config.yaml
head_dim: 64
intermediate_size: 512
vocab_size: 1208
norm: "layernorm"
positions: "alibi"
qk_norm: true
attn_scale: 0.125
init: "orth"
init_std_up: 0.0712
lr_mult_o: 1.55
lr_head: 0.00876
decay_shape: "linear"
final_lr_fraction: 0.0
max_steps: 6641
dataset: "wikipedia_en"
Each number is 128 + 24 x the weight over its row's rms, rounded and kept within 0 to 255. Layers, rows and columns count from 0. Numbers have three digits each. The size before them is the row's rms in percent of the matrix's.

# layer 8 MLP up, 512x128, rms 0.25, rows 141-195, columns 0-127
093:145132121209108150145111143121155139151172096151152133087112153148132174134121119123147131090108126161152113067092144113113165148137140126173098107144139155091136107131101135103115134097105148152159165090120148094122112125143096114129175094093140102158133172154118114180150165162143132140138097134106110135100122128109116123145135138131115105167136128102112112102111121125125132121165
111:120159128110185141116084124134184110151105108135170132131135155138176092148138110124134091158109134115141124187153108127118176108159127107134132140140162146102113102136124119164133121142161088120121139131151114159134110108130188170128117138118152113102102145099141137143177093097169102123155127106179129114117153091121115079140120149107141133167126110109136132119101144105095107112141
088:146086130091092109128124135131134134134118167156144086183142152072114135132102148117148101179119164116108147134100164110093160150112132129092115117133125125154152141146117112130125164137157108130133118175163103145160097126149124102097192153139130125120147132172157099115136141110134119089141135086120117158120121127103128129152124109100156133105133142107126184131164089107098125161173
091:140156121151111136145088102098141138109152124146146120110122117114108144122118131109102111069128094159102139113085126148143157155121102140134114144112121120176139137105134139122108168127121135096167172130130118161135107120127155157127151146140158134134102108115111076158136088095076101124145104117168138117114129168136171144123099106132178110093096107104107142094148113159191100179123
088:197119120157131095140164137128136129125121109126112113127180181118101133082115136145112084141096106180159156136091156099145133106151131128104113147126139112140100108160128124150126131101114097125154155099197085125105129115127126125133130172138166133110127114133161144092129111145136075143103150136144139104153086131130134107146139130102104114071119126158120092115169088122121140119122
092:126188112109117116130079101154163141098161135149154128120127126111171186149131151148151091135169165105127085107106129119120090151116140112100125123125107119110124125126104108115130168157088105112118137150108122150138109145102138098107130156145113123098161160129117146124112106116161141117161117085145140113116154146078091090139121124164174142145107133136146166068170149151146130110142
091:150114106085115114160095118163174130171122114133187097125133170138123115147158137164143140100114112134085156110118165146120130139145143145129137172150147112109152178143152133133133173091109098118102139131134110125126148116138098149103092133091116146110110121134118142148168137112146117169140079090119152107107124084149114134091119124148128128169099087141132097110136150137099160078158
099:188105143161159150116113154118145126080124100101128092160098119134151122141117128145124167125132087120126098172141108147157148112153142116128123162105179139137113137110128113116146145102114081104103110121153149105130091137170140199149149106136119145151163138133112158091139128129152121168079111139123125085092133095142097104116138143122113106130132084147130098085112123099159107106130
098:090147114130132124112093147140078143071124135089123127134109175144140129125126108137113130137136130155147109155090127098120103099075127121153105137154107130140170073119139142140158102141148163157123132085106142173095139132124164192153156132101163098136112119114115072159120140088173144144115108145118139133116142120152154114133122117088142124102108149126131110147101097146097088117156
099:151119150135125114122140152082134112122148103105103127098121114094154156086135170143134139102120161093134116100150124119171127090114136152145113111098130141092092116143150128119129130105112200147131137122143108127127101125118130184138149166172148092126103099137171138104115119141157145154119175139145077090108119142099141125110100132155149137103142114138126180170149098132094106115180
134:166115113135111119151079116158074134117132132097104153110113133147133093108114202096111107132155108134110128108174112072168160183119143132128053109127120122106099124119148124142140155106144164129153150164112087159141097096124114135138115094137165092119120117115166109131158118119123123120094112106118124109133107118137105176159135134149148142104131106127107136142142131085151135142124
099:197132152134139130175141132202115090131140127124131146152113151128112152098148159127133146131113123155124119152107133123127162110140082081135095135075107114143084120131140127117110126122104138174126135103124132096135138102130142089099082147098125131114145161119112143113043094134103126118129115155149131148137147183132111112147103169120148111114115139083128111121144133165094133129112
100:121111149104111156077109128073152128144101131162143124125174111108066135165130118131133145147150154138102112113122135135115147134109154147094117094149141135173091102140128140136159170130117134135121154144125093110144128127104144107129119137090132081089110094139084145163124082109169136158138124114114127173135118188124087135092167158120129123095132102107122101154119138119087103148122
095:103126148177144102114123149135121131116154102152121132139130135077106136105092116128153152139116112152148106120110129099145134096164118178159089162147130162130151130121152118125188126133072142116108155106131152129163164136144124118121126153095153122157157125133105103134119126102116153178102126129131089118111125124154092146073103082141114130162138104106117122159152083153138135201124
103:132140116140127174152113151135112166101114082129122121129147167131154130171203142168146086130115110156102082149136122090135127104117143199167116133121087112133147106159135122139158112135150120143122124100134138110096139107128129132156081118124107105113135169100154121125153122140147142136116113105139147138104152112111093103172104117159079133174130166123116114126162105128149162160116
109:136091142172116159128098189133115131109126144129147092142141112170102126154169158132134102101141089117085138116150101141123140114115143128164130083126128138110066142112131075123109149115131158123125091143147127176101134135135085145156123124181108125125112121140095163149109127144130156123121129162111117119119143133165143117130145118094131129172144129081097163113111128092148071126086
105:142142090112062122137136133087151083099150119116150075101080103137148091139110116132157115162175138118062098087110107148131113136136136107073158123123140143095140141165115105135124167139132128138135110094129120094133111142105144162118103138151130153148121153126143140146150154135104145127129113173138114123121146106099097146130150114148161108169135116122126117137165199120109139109132
099:145116140118132141142105122169170151118146140099085117127122132118141112159118112080110159140124079141144140147116132179124180103140159137130103125114155102124105110159114163095154120087114138171150149118111140148154125100180111143146111157094129188161135134142072138157142110168150134128116149135143137139131119113155115086127100117118124123103081162139135135156114117131073076112135
098:160108135149150138181110120102137161133118106097132116138146163112157126098177104137121141133109118068145084158162129154194150135148123126121132123140101132137165088106113135111121157150089152149143115095144109134157119138099106161109138157101138124097126120084107141087096147130103110157120100134082096128153112157167159114148147120117133147143142118156096117137070140099103131148138
103:140134144113138069158126133117133095123095120151140144104159105116131097096135148093101169129162128121119121112141126131190135115153099137125137135131163102158093132137127113146142146118138154094148138124166129118155147127187130206128128126143152076109174139097134124109129158149166142103095145166089143118163154085130134166138141135153126092160152108153144109143130104099142117137097
104:108147106090102092159148157149139072095129159105155116095128085085130142134149152127154118135133152105111118107133109137061135131182165165116147119124115086077155127144155115105142144129123141111145113158133128135171121156100123151153099151083134122136146131108112159149192186158165141135116118119116139131133132175136150125113144126128137103129083134122139125141147138135151115163111
093:100119110109150129161103115135135159089147121141093152166093128099084129152114105112136163085147167129148121112137072120127117096117146076157124134133124140107078132133123148141112161107173140153137104163123149135143165146089097123133150163102106115151110112150143118150077095111132139176105140113130111112138152166167134119144105101134151117089133144131117144101154146153085078128142
107:121105127126117131145087132131067094110137187080089151132135126136179134163136125146115130129137133159110134191137099139126122149141152111133137125137144133117148123122108147147116124087090118150104140180133121111087133134169151174131096117099178149140176094138097156099105135133176113101119144116126129185139100118153165142129123143128119127158119127129117092083117112150124086116135
103:121139149093154113125090110101114146141095105097113127129126154105123141135116091123124148128168156080146146130135108101165127170128092133136122091136133148121119135122098145148126153105119138103160120162116111122103045104134156150066080124136113130154146116141138108099110143077120146111112124125099118081109131135138114095151124132141126191139172167168139129117153160106151149160147
110:152090129143089081129088134140149153148141167108096124150119127093137123136151091108138108077202156109121101111137113130123132130120121123120106114165118129142111152115138138103125134153092143141145104108096134125110139082166122111155108118147157124160150142105123088084142127129150107132145136140096151157174094143134134163126114122139095092116106107142074128119152148048129151112143
097:136096102138137144148133141140101128105103137128103142124166127140155138169117116124124108131140119135071150129102116121134114125130174129104141131117115105149106117128138118164133137100142081121166196120150116144115131081150152136118092119122141128105097140127092154106113102095141120099124150052113113201132096093096103125155102135129123124097118118139152108131127159109161172197148
098:129103119115124152119106131121088136148120171130139119159148126105080117119119117169161126136114097120123089167120142103103097138111152131149106113146108109099141104138124121146173136167105172170115077116127124116127145106127114101129079100122125168165118094140103116131141154111127114117121097151083127131190094120160076173106104146144118153131150088148131147127080132089140085126127
099:091140167082147149097088139193141157107104145150110116124169139181167091105104143147078155077110143124126113146131114139140114117143115167139118121149160154111129168108138141101138158115142142154160100130120148141111124108213098116142147119098162124130120117131107140152123120137154110158131138135128126103125081093131147079105147114132139114145128130108139115084152120111106132108129
114:110083156128138143149138124120130145115135124108156148124099089126135120129155144121133100143117095121090104142126117175134205136156182111106099095071101102084131122122126182160112119094149152140159107129152083103134172140092120133161115124118129141138120128149068166125120142123114125103103153153147101117092105100107136159132145113136111094126107098140130154106170114103124114149120
090:128098097139120192119123156141100133132148126109142090163141165152104107145125103162104137142123129149112097143130140142130069175110094133096090133107142191138146130129096138172149142107150177119135103119179106136154163161138089141088142119064117137120118147127132153141148126114149131106107108123100121125142143099092136140106106125110084127147140165169113143081119126128132124132123
104:111134143163063112164148113161077115115115125119145106139150111144111142131129113154130084134189139170121166120155117104104105099136108163152141120110111110119128096157122124183142115112146125128117119128115138157109117132079101140140157106111180137118155131106127114173135095077116098120113081137180114107123130137127112145124086149105151152140122100108116134123123151076119166090136
100:108141147142117140108136113156143162134144055100144124167104097128141127160138078142119102162120141131064120101113116175135157138141108160125093136120144118116116119113149126159132145112137107149155116088146073148105160154134111123126104137076186127143116117128123197140133122108154151136140120094120138165100122127118099126150127135114137105159139147133098105148107110079090124126092
103:156085110130143163076081130163119130122141133120124117173092132112125141103155151165120142186102140153104168087123141154131106114134096128110087116086146118137149090107120113102105142093134101149121103134120141124142080104122100132116085129105117135129143078141142190125112133099103113151128123136173151131103161108128139124135122161124106141151145116097136120159161142137106098149186
091:100084122111128159135074134128119123105112118130112125135132134099142142106138147142091156147131122198094134126126154161116099123146163094144147103156134118138098102136070132130137135130120135085142074154170132188106131125135123114139121086114115097144098078173104133109113119135133146178124139133116146175113142102107144104073167098149107083145125119120122121129152145108139126146157
116:084116141120126164151156109120111184147153133179113145134123168145146210124142128127095113132109093100133134115156135112121098138154147139132131126126129134119110097078111123126140151121084098184139164136128116131098124134123094167097127150126140109137130118129136109110096147148114120183127111143107133109129119191169131132110138090136139081100130163191117139151116130141165125139144
105:124072127118116130126172160138148124155088129162104106119148148062131087103115163132118138146113113091129162089118114133155176153134122125164133098111126149121149091166120116117117097172113115152125145189110106145121147100130131173096083133118099168143131120114109118099115182124135108148146169140108127076123118156145125111139138124129170125118130125107157129127146098094117094142123
114:134138116105103162114074165112151112122136127134096079122157181123132146137095073116161100104121108139097126129174108111141126095154124136161172111149084152091118106138160085139110180085121086102123159139155091136150133134141139157155128150124164151123092129106153161107154141118119107155166111135103134114139125138143142100124105141144111140145125172113132118137129151129141118123182
114:133104157109131137162098120138114131151139150107166188121133103073151107120142108093162126135127153144136133067106099107150111124111125105138141164144083117147082147094111099114148134150115142155126103165100118178116094098144122110120138138158140118095114140118123085117137151116119142167151135091089128162153105120123139136124177137111118154118159130146131147100143198117144105107164
106:096126110129123125106100128153183160152107122073149152138115080105170093129124107159123135107128108172137102161124116160118114118110148144149121115138106129117143127134106121157125157084136156138150146080128088138154160126097101084135095132143174165145182098150132143153135157144160104149108118103116142101157131103154128154127104151136148125096152097146133139114098108117178099102161
109:116140125118136128144129164114130136099090157137143114162130151161179110118146058120172153139133156133083157129091135149136119112150134102186135153087139137123131131117180113150107102161151112124114137143125081168173120147118175123135147121150150150079143083155141108114110123119142166119105161099130137126143151171142103145156144126132082087134149149115114097129110126115102120129148
099:118108129066163142132142120147121138127148122123108086098143148109117167103174100151107141140127148149098108126136069144130141120094139127112165138101095163136159113131078140143155126094118100149126134131165155128101149106113144139162126106158129114107106156123116143145129153092128117143203139138131137117118143118105121170132146084134128088104094104130127075159158159178120095108124
101:162129128165097169092169132100115107112070125120084116121160138129167116100162172137142117163112125122112079135141095123131123100200146130134123125089114091114172121116166131130107116063104104131130134136139117188141123144136135154148099099147127074138101122119151122114130155141161104149136106107132128105145144110156117148151147155139128086121115137096103103137142109115109120149128
108:138089137142128136151112073122126155128119153131137136157113127099163152157101107149141120095149123116113119106122067132114116132134128110165110110153119122094112139147138128159120133116138149100135107081156128140129110144085131080156132118112105149097115169104118118166120192167144127117123113162163168140113137146080150148115176122139129161163172133142152159072112132101089160123106
103:129112087079110150138143141129103143179122135099155128137151124135143143193114155126148114136132164121129098118086113061109114120180119136101090130125103105155088109136074123148131125103139136148093132144094167150167097136148137126111099140138130129160113122140160114115136136133104131172123146097127149154134115150110116127141095116120110153143184114120106118188178144089112126119136
110:105138107120120098088117147115084123108144162124143106154164108104101153110121137138142158163136154161111124160134139143126146078137052139109130100116103153142135170113094157122142105116118177121118109123105103128170122144113117113124140133108137057137136107082146175103185139155135141134145091126134138152124121142162105108160116125126096151101078109126128107139151165122135122161141
105:191127122114152121155095108149095111125114117068110129109141124109103134096145140122141101129156101117114133121166111116120154149125144117084140114102160170160150130133136123130122114133119127132133132130107076129087133151167112084140171152099145071121164135147165127121179112149142145148135110092126103132095106157122140135141136139109132171090163073079108124107123156099129089143118
094:116140121119145136160147115122100097086084127143165144156173128132135095134155108167186124149107090113117136182093141134138123140124154171127147082101144122123146088159157146122128121155125127170163140127151132102112114067114117143129175154147130147104127159131142136100109154149106087137114137140152112123168152108160116143066130140160122137108161129130139115135121135064129139122109
107:161135096129145120096118150147116130115149170138183097116131095138135115120119145131145103137153089086114170162097110079135112170107155098123130160136113139111073133119133129135175131122100128115151159165097103140141143121123106160155148172120140097136121163181117171120114121120106107178083147171102102103133127142098114129074118159129124149132115119132136123125153139114175141121135
096:158121133139127151114109147176138140141115115091131120125148105128132147135166117138148154116128167148160121089092141107153140124092122143177132106119137138140129170139152147124129138138065140144115153095129137123156162148161122091168137153077109097147149086105101124158153141128145121154090059132115139132135115138142129142115105192123086072153096108167125083136140121114145131141130
089:151113129099136166163142103140110124170073166118091126134091142110148138124126169154138147148176154142085152105178157132132132119144109135126180134121114150120120112137118137138114133087137117147120082109148117123191122149122113126185153157158121095104138143119144118117132121106099125163094117151123101112132117129141133113107129168088116146124113193106142156077152122099126094142122
107:139151162125177130131118145088156155123162175145082168115165124139122120121137115082111155114104119127115158111077122121176135163108145144131105111115142119089140120104152144112117122141167157137126127081136133143145115107081131127116139122152140121141115166106148102128121146100111115151080176126120112113112097151133090154097058121131109112109087132088163104129126164153148106132144
083:132133136113124079204112164113087144137128114116090129065098154116144157093149145152127128123156129100133153151132116093116114164125119174097085092076134123115125124116129096110134178081125130131151096129130134131090168096134118108093154157134109133130100111146105130119143135113098103118162123116118119128153088094115124110141084097119157167133152118139131139110144172135134101121113
090:136135149148112133107132140096135088139112136155133133137167151185130123104167126128120140113136104104118174131137145147125161134140116136100146099077111152121092137115094135167130118101112104177164141138167094109174145103125145138165131086155145144095099119120093138143061135097192122090143149136149124126083105096096126170103112130142120146149129143103125109147125143118157107114102
090:155162172168111098088115110131146118112064113143126133145174133153113147136125104111160149106146163135118155136117139123127204114119069142121141103141151158119109158121154136117098122141146167167128135098137169132144123120133103142100107149129131138123136168124128117122117102107173113168133116124160137114114152142124144134123092069158107168142167149115095102134114147113142073142121
105:143099124098155167149121144157149138159179151108138160161133106121129150143124118156125144141135143143092117104140142144119108117117183135116108114125157105154078115144087163143119141143086113119163143132155108120175102096164130152091100121127148100115112168092104152152108133147112169118135137089127100132139119164121130110114102130122126092090115148089123125042134124153125170135135
# layer 8 MLP down (transposed), 512x128, rms 0.251, rows 141-194, columns 0-127
085:151129136122093133081147156134146148147106110140151140111091072083096135126113143133092132108154099115099155121097116121138135119114102130100125175137135137171108145127166134188150099160128131087141089119126148127124131138124108125133158129160142159131144129147155101125124114122124119066107151188149095096165084114122126121098139129158154113118083181135128089140089120151154146127130
110:085149132136106095153140108163129127140130137133129143135090079124106141107127139123106144138132128141099138129142142148116154121107071110135104097170117096110123144122147125055139132123124142174111137150149156073126101136167087135133123145094107161159129162114109171132089120122120153106131116111114105141080110182073104141161125099154128143111156174140133091126106092157141137130123
090:128106164126112163146115158119173072127138116109066178106160142130093110107138105156145132104179159153150153165168132168127120132126139132145142149093129099090128155123111158128125124122152117128104143091056089125128123117121122127138121108165132137112097144162154169165140121118098123123077151102162132121102158110120158162128129134173146124134109123152134105120141161142121134141142
094:127127147147130186161105131134096144139106158120147149122162154104143074158114120139152092149124125136135114145159089122124109094131128142174142148163111127136149079058111133152129104149126084098113125146115152174160162132101119088104121128134134116161135161138103098106116127114122122101114145181122133141158137104108133157074131152060097102118102158108134130125135114113131141123113
102:146127118147181169112141180127127084151145152113095139120153130133136094149143082112157131149109119151108129142116147177111126119121137154143154109143107135111114159174144105100099164126146141115175153104090126143131117145103082129146134153149127126142124124120062115168111133115150153119147120143190127116133126127064126143128146148125135114150163082151151095110148133132184126123158
098:133068118149144113113121114128172157149142129114108164105123140101134098145132083109126106096096147114129108160129130136108092132123146142166118177156096108133149138170129114126119135176115159113176133082104110142147165177129093167154126110122126132114106091127108113122105127101120105138161119152134124143111106108130162158137134114133105133098163117137149160185112119076138196135131
089:133090123145118137108115115160126101112106137119150061112125144140149125167166123115112121128108156134153118165158122124125094138107139128123153131180119162117136139116140088178101112124131167154104144166108120100138133125133133120135141097118142134181111158127124161170122120099156123104124147158136113145116086145123146104123091109105088151126164125141180123163172090156060147171127
093:142131120103137166138145077117118081146127109156089133148128123092117155146095128090127137118120145139123122114129153133128124111086108193087088131159092089137136183098166133085156089127106130127112111149085132162094130115121163127174146095136101169117140119168151133113167145102109128116102132116148115127117100131150090132094131142150122138133142166130169129103103154099126093128109
099:139155170137100114106138117118115110154135130157099095102107116118167121187126115165143086143155110119145160155107167130162133138140102089114111141111157101129106140167059152148119146080117134126129112146152076091124129130152144121121119129141151154122133103172114127097079098123088126122097142098125093121093106108158119134148155132156142100157136158106128102130180153120113149114137
100:123121131126156099147133129146123123160129167086129119135138132097138112111107170129139151121131113132160111099123139108098185156117134143124116130081161134117131093131121162131150174146146102158139085109130165153137146156094091143163128098101141079113150141161139132150102132128127116126084152174143124118138126202159100103121112124122154123092116090088184113138096130122128139111178
130:150124140149117079127152172140100163067153103115111095127127083165129105139090085119133086135163136117125160113164116095165119138067130105073111102119122116135134142131155133132095177123154156121133146147136108119149141104128093148138125106139096131124118111109171140170141131134112115131146152151123152148132128099127120184140142175111167139137147103110156138155121116131121086162142
113:123162115135099130148108115125155122174151116134088105145117153121107108132148127129162115145102149117112141128139150149141130123141117108122106115077106116110157103159140124140117121123103088113131171133128112068179137150133101148132134151152148164079092135105114179131090085100091156156138147142128132126135106179112124110156133150107148093123127121075147097106088130094063135098130
102:127128144189106138167160139071064137137125147112095158130105127179138164139098121143152123171109110145117160111135158075109096119102107112130095113128093157137129121155141152135118135128136159119094117123139169112125119111121185153090137141149135175145124109137153096143117103146141139131158138107162091093138121137139092163104176128119134077094145111139122135123118115150131130134144
102:126108112121123121093146183153104154150139127135125139144109129181110157173112114120138153144149163134136142108147113125120142147095143124140125111157149155159137082108076104132084146142116131101161141086092112096082104153121117126141118108134126133107147151131181087122091134140097098089147163156123109147063143132139131128107162100148120146159146102144164122135130128117098179159146
088:113109131167103121132133167099119133093101115130107125116113105143106126122118106138122153136119135097072128115156185169093129105097101126131115151100099095104131125143138040108102075136138111104089141105098134141092120167139142142162138148099093134158123101128111146140100115119116093131162175111095091095125137120107146109140153114130095104131132141137095154139103152128141159090138
094:099144120125117134095164125141170104137117110097099140141149143082115097130112137114121146168150155132124114141106150085144088144155131152131109146116121117107129118152151083119097106101078118131145166112079060078103158161152131098130112116106169102149115136136099095115141118090125107149155093077117110130128116127121148127139112143149132119138109117107159107155195147137134166129149
104:094126153131136095120123106090127130148098131116117106136130101158154167145117106123143123162107118161156118101125133150174103152111136098101157107132125115169133112174101158147166117160099174145128100122138103110158183089156093138114117131159124140122109111149145108134148146161147081139131092118170102136139103128173117107124170145149074081111118137170100094156104133108129140137140
104:143135096116117135131094084137141150146124101137159154126191125130133134119085088165145135124093072143117137139136112180143128151124133099111142125141133105083165139145143130180185160130168083136124112090105148142117122125140123150149149144108165137142131124181164147133112100137123164155110145161114087116142150137153146134135095107111140145149091140104141104129137136119094164082106
101:156147163157159078137198123123084127115133139144133131153131134123114147154139155125142129081135130145143114128132141110140095135111096092094138133145104105107108145092164122157129127117125093126156086090147111108146141100142140100131149101136158109100147120170108148106097134207121179067137157146116117107121158112108152102137154133108133156120128127135171086137108124161107146137123
094:113119148122175135096124142133139157135158108085173143187139146120088173081110104126085128148128160105144121155156176138150157122078108130128125130136143166120119113106103131103133153154100132129113140188091174131090145116096157155146126131119107113131118165129101135092096107077132115147113108120130103125085108125153119131127131157114134109103109097112133138138084117161162152128129
111:116093140119112096138129136129123125134143164101101124087176121139135143096143116125151179157134130095136102164094063129116146148212101098118123134102147123112180131137129153097088105147131135101164134158132105129123136152124153168167093140092131121110153101111118157139125159135120131137116149112136140126090104131132111120138091136180118106126113187120093102099136105119138110144139
107:115138151112101094109092137130109144190152098134083119143119189111116108123139152120109137106137113140107106151127147171159166107173121148132171162115157185137146089112161111118156081120108131119134128095116131139123091116127198130124094092122157138104130108127157105143083152118128149158137126086114116113116136124123102136138173133145132123139153129103077152126106110098135140148130
109:111122137155152119126162147107136112097129181154108137133139075160137096175118121113122137121103168123121119119150150143164115094167198156104123107132122161168132147128114134081131130120094123102116078173125152136134158111102123153129139096124151148115123103135119131097132123117113095093124139135141093079143121146092159168145121143112100167120115118150137156140115157123097080115078
098:146129087163127087142152133143118187138162119094132124149069118139141140123136155116141099124142150122162158127109139171139143135105089137113148109121125140154156118112145154108133122116104170165105127149111143137135117133127113123127116135150121062122137092105136088142138172152145178098153116091151156120163142159080135140144138133143086139075153147099120149163125160164162118154108
104:109148152135134121151120141132146128118117142107069121150178150121102125116165152140113103111089088114113118112118147149152142119080160121182130123138109089144100125120124131135073080130140084129114159085131171190147157135143125149105151109093116106141117170126133154096119137145138114154146124130134107139176112103180127139134138125135151142166091150146140107161131080132134135106089
090:133130159111161152123155169123146117136154124148103107165044109159145142097134110133128108120115134128119133080094136126131129112148146185123147106167159134129138120132085118091134102166136166120088159125104138125129133186117142110117174090150119079153120133128132074146133137144120148089109136130145109088112171149131121126147095138116133091144164152163146151140128146116135150098122
085:130125109110095152116120116112136117128170111113134138129091106109154101138120121101174146088121109146129167095168144148154104150129119166141148148106127123145141094128136085139095072099123146094120142076128138142165114153101118159088163140116096122149143136111134117122129131104095149135137129146176144128110139171096129111177073102134119126130141129162104173131089118133079083092137
108:152143116115167138110142140151108110148111126136098081120137092183173169154097129111093118120116152117093128142135122186159106103144132099101145167105121158128123115143152108109096166145127149095124096153132129082078148141140119147149143184139096127167126134140130160154106127156131125170126124146175107126121144108113094119158131125130093116077126118107136106141088104113098153136106
116:118075150103104152109113116132121116128149092110154175109131098105192099139111128155131136141101121115129139144118091106185136106135144109136128152118123116099087098078128151137189133090107110123167111175104118128117175146106105138153124136118120132122127102150105168139166126157136127118097146147157110126125070150149157122105183149142143139120095123099176113115136131137146143143139
093:139149178172116125129128151103117115125128104137105138169153122137185110169152137124150118084070125152141159129122133103123108114121146111128109127138119168095132098121082124114112159150121096143167154126107169122117174103102111083117147114106111175130163125153123101140117113129149141120124146178124134088143095098167115139119081098107120123097102145144147151114155094102125094094116
100:133157147150136142116142137093073127118174105136077163100118129128131081098143097134125166138108156144134109121103142141104146101143097162105119132131119093153126089178135145114126125153125149137114137094111139094091197202113125167133126124143132135135125133157143129108115184126113124124135130104129095174098131147115118093112132141154122142087162132113082146085130117141115135103105
099:137127116159140168128138172135126118111121111135177141119132144145148137173113092090128113132133112174120119134148125097136126115109137130152166109126153106099114140125120132130152163118133133105124146125146124076084104148130109120121051102127078099129094139150122180144114061100134161098118126084192147148124110083128121155127137139108118122150158166119096124156137107167130129108142
103:130190172137169152113131144126127122092141081117115132134153114160128092133082131165160101123116107122159125126166120188133091103138121142143155165131109135128147137132162122095112134137176132125106116129146150126091119162115168094125114123102117142103150172169141113097133166120103128077145135172141090120095118142139129156074147114125127101144095149104107169113153134124142114139142
099:145081080146129149124141076134107165130154139135146114109130136089137127175167156139164161139101133115109135120142115123097098138156154146158136108140103137098136102158140108147100126123130113076099141114143109124121150165141127130119135112143119107084096088157137148134100136127126193079171128115141117131143118146148114136171151076103146153076090125123072109111155125132148126113121
124:131136121164081148113138113104147159101140163153197131129124140094157140129124129065118097133148179107156187139142143131081124147148091099126117094113119145121130122153130187154121111083119180130120114145123115125116110152118115146146106138096137130136128099121141127119117127123130102171137070177141085139154119128140107122097112113142132145111130100154116096121088121128149085134112
098:115151136177129122151142151156080115084125149121132129111192141109089130082150131109119115113104102127077115113131106132142180146102160141111110150129125136116112120091146153131130155158103119130158174132127151139147183134124132162156134093113132118119170142092107131122106151121150121148186102118070086145142162144106143130135150158118109158137113131105132120162098088155128130153149
108:121158130156096143124157141107149161147112099135090147132098175118144130070140085082149154111117122094129154118080139163143093115153124157139090116137098104101116122138150061124115123148126132152150144154163148139134087160126147168117139146092149152161174108128123165121188118115129121149156111125109130145106124113114091129159113119159117140142131150127122126145186115117139145136095
098:126093107128105109066142162125123138125177155134077154145147114154075105118157130079145145134104120102099098138123132123143129136129156130133116097144187134107139119113120165142133149127126134127128136141154132165131113118084127198107130156147137147094144147113118121121098108108146159125136171142125142096102112137132127120140124080134121129155142130086107119180114083056122152152118
114:135148111126114147155117124117134118111110119103137114101112127129117120157126134160156105132085140141130143109134134139164143130165128123117126159052056144119129081126126090157114129143167116087115089144104078122167122116102160073113164165151143118120133094097122127153159106110105138132095124142163133066095108134101162122114138122103146106105126106150150131126108109139133073138154
110:111127147099111108155130143126125156132096156136141141125133175174163142099176048113122139114106111116127124124123108082129120176138142122121187129140142078129109109118165135137123161099106094165129131134116102154160130171114166131132109120113100144058123146165132123135156137150146143094126132143098107121102106141131109086151146134098150122123131133080148096107119144134171116146138
087:105152107140133144119086138130131113154161081124118119128146131151135129090124167119136136131132095173139127143114162151151131147124143086109114102151164126104150141149150084151140147111158091181128132162171129138161082075139100133076120104103146132159134145144119173130122156129178141107123096125151160127081178102128135113137128132151148112091169148177142130131126147155129124105145
100:144132141132156113122170076125132139142171106134149151123107122076116115144150066107100094086136133124158125143171156123085166141102148151195132118165134131123144094182129094093118126140147133113112162111110142092115113158122105136137151148139100122104124097136081134105145104116182115122150124099114132123076150123097110142124093136133119133129114121106100133117122178122113158121117
105:103163171155136090126152160112115150126111122150115105100124154123146140096196138118163136133130134157134122105128132094146139134136150146153180108106129133134144118179140077099123097116104111152117174159126133171112115170149124169130106117108160117103181142137111120079099137136174138142145134106137162119120117139121138114141103130165149135154114119108138179110110089174119116088128
091:116133137145110098133152113171109115160093152160109140147082098157106095112122127116112083110154145132159155112089168153120164155091141145083146158101104142157082108118121150112099126117110121154144099149116109107130115138115082154152152137176124159108126125137123154096150140165139133160114107123099111137133115144130183143123157151122098114109106097197149116108098129150111107131153
105:123080145138124137142121128196141096129150150112174121148135123112123183146163180160120165136114123139143084147148112113159105159141118122128165142097091102121107134158126122104111116132132106109145124126120112130150167117106133126106121123110159075081127139125161138132159104116091155180130140150082125089149124119102157125141129101157162111126110170098163155127101136119120145080147
105:152155153203126096113133137162096120141141104155090104132158107141140132120110134110139152132149083111116134150137094153151122138088128178100121144122140132123154129117186084111070094109131122132126159149136142108109088143105120145151154129109124175132139130117152055116117101069145152112140143115113138161115120135141141163132118123117101129132146124126120129109128070154134085105106
096:132121111092144118114167142131149146161139154102100094127126071136120136121131169150124117154156150160122117085133131143136120139155123143151099156126131155114148168128129125105109110110158102078036133177137116171151104118144147110098120127146114097149096117149104166140117168088096154116106092133098141109146149105104171139152138124130153109142069140101135134132134140150132119155130
100:119110126150146139142126096095099137104106089125108126135092130141149115119139157158137113092112156181121127110146160185146129125132142126130102121128130128175150126121085148121120120146105136204128091073127132147122117140155177080078139129130141100133119087117097133103126111169125126111138121081181143114106164130122118138152099127145127084146147114103105170137116163143125159141099
098:097157150163130115147129142143141095138086158140143140125160134136132128145128103085129146118101129117170158085120135103096129126127133074089164100100137160157143104123137104165077099143127152133151137135097112123112118158123124125125112156151109117165114100093108144133101122110139145111058193156126133145128146102093126131122157091165172145138181139147154127130085124155135114113132
097:111121117139094139133107132107156098120181112103106100111149173142135095114154083131167139144100129125116129155165127095124147124137092169151146164151106101123133105110115110207146127117119113168122159095124123098124159121126122147128145161093121170150136123145131113094094115099133126180113100155134082117124123147112160132138139106142115139154098103089133100145136073100162114139155
099:164133095135114140144113118125113120146130145150135108135136130150139068143090140157092114135110107149125119144135112109132069147145062126095159148121113097157138146172098148148138153140087097100116098159130082153098129164125137084122158102123123125141127159147133108106128156110136116107095139133091125126095077113143056135096090108162107138111092134115132130136143155130138103125092
093:126135127142148080131128117156082102145156119107082126126140124145154131113142133040128125163127103105140063129138133097113121167113129192154141145126116125171124093077147120122143138136119115127105140148099120118152181123144135136126153120135122119121074078126129164139149118118120123172125112147181136121145128160169122115164145110103126120155138133108133143115148076099124108145143
094:165123163118095140096086126113089132149138173082147114176120103132137116135098120129126137162131102130112121139156093092132114151123113067093145128115078125113122139142122112132148190158120134129161092153117148187129090147132120153114161119123100138113174120129154109135175093164102117126101123146093099119117117117129134151095119146107160102094135107139140124154081140107156115120134
098:133112166131128083137153139137139101129121150102072124120125095129150107120135089125088148106118174182186126108148132136093123115137118171085151108157106175173147117107133093126138145144093130121114123138163100119102160133104093112116187088126144135108116123123105098144126109132147120103081127105143152100113133098121092090132112112106155119122121150089140099161152116108133094142120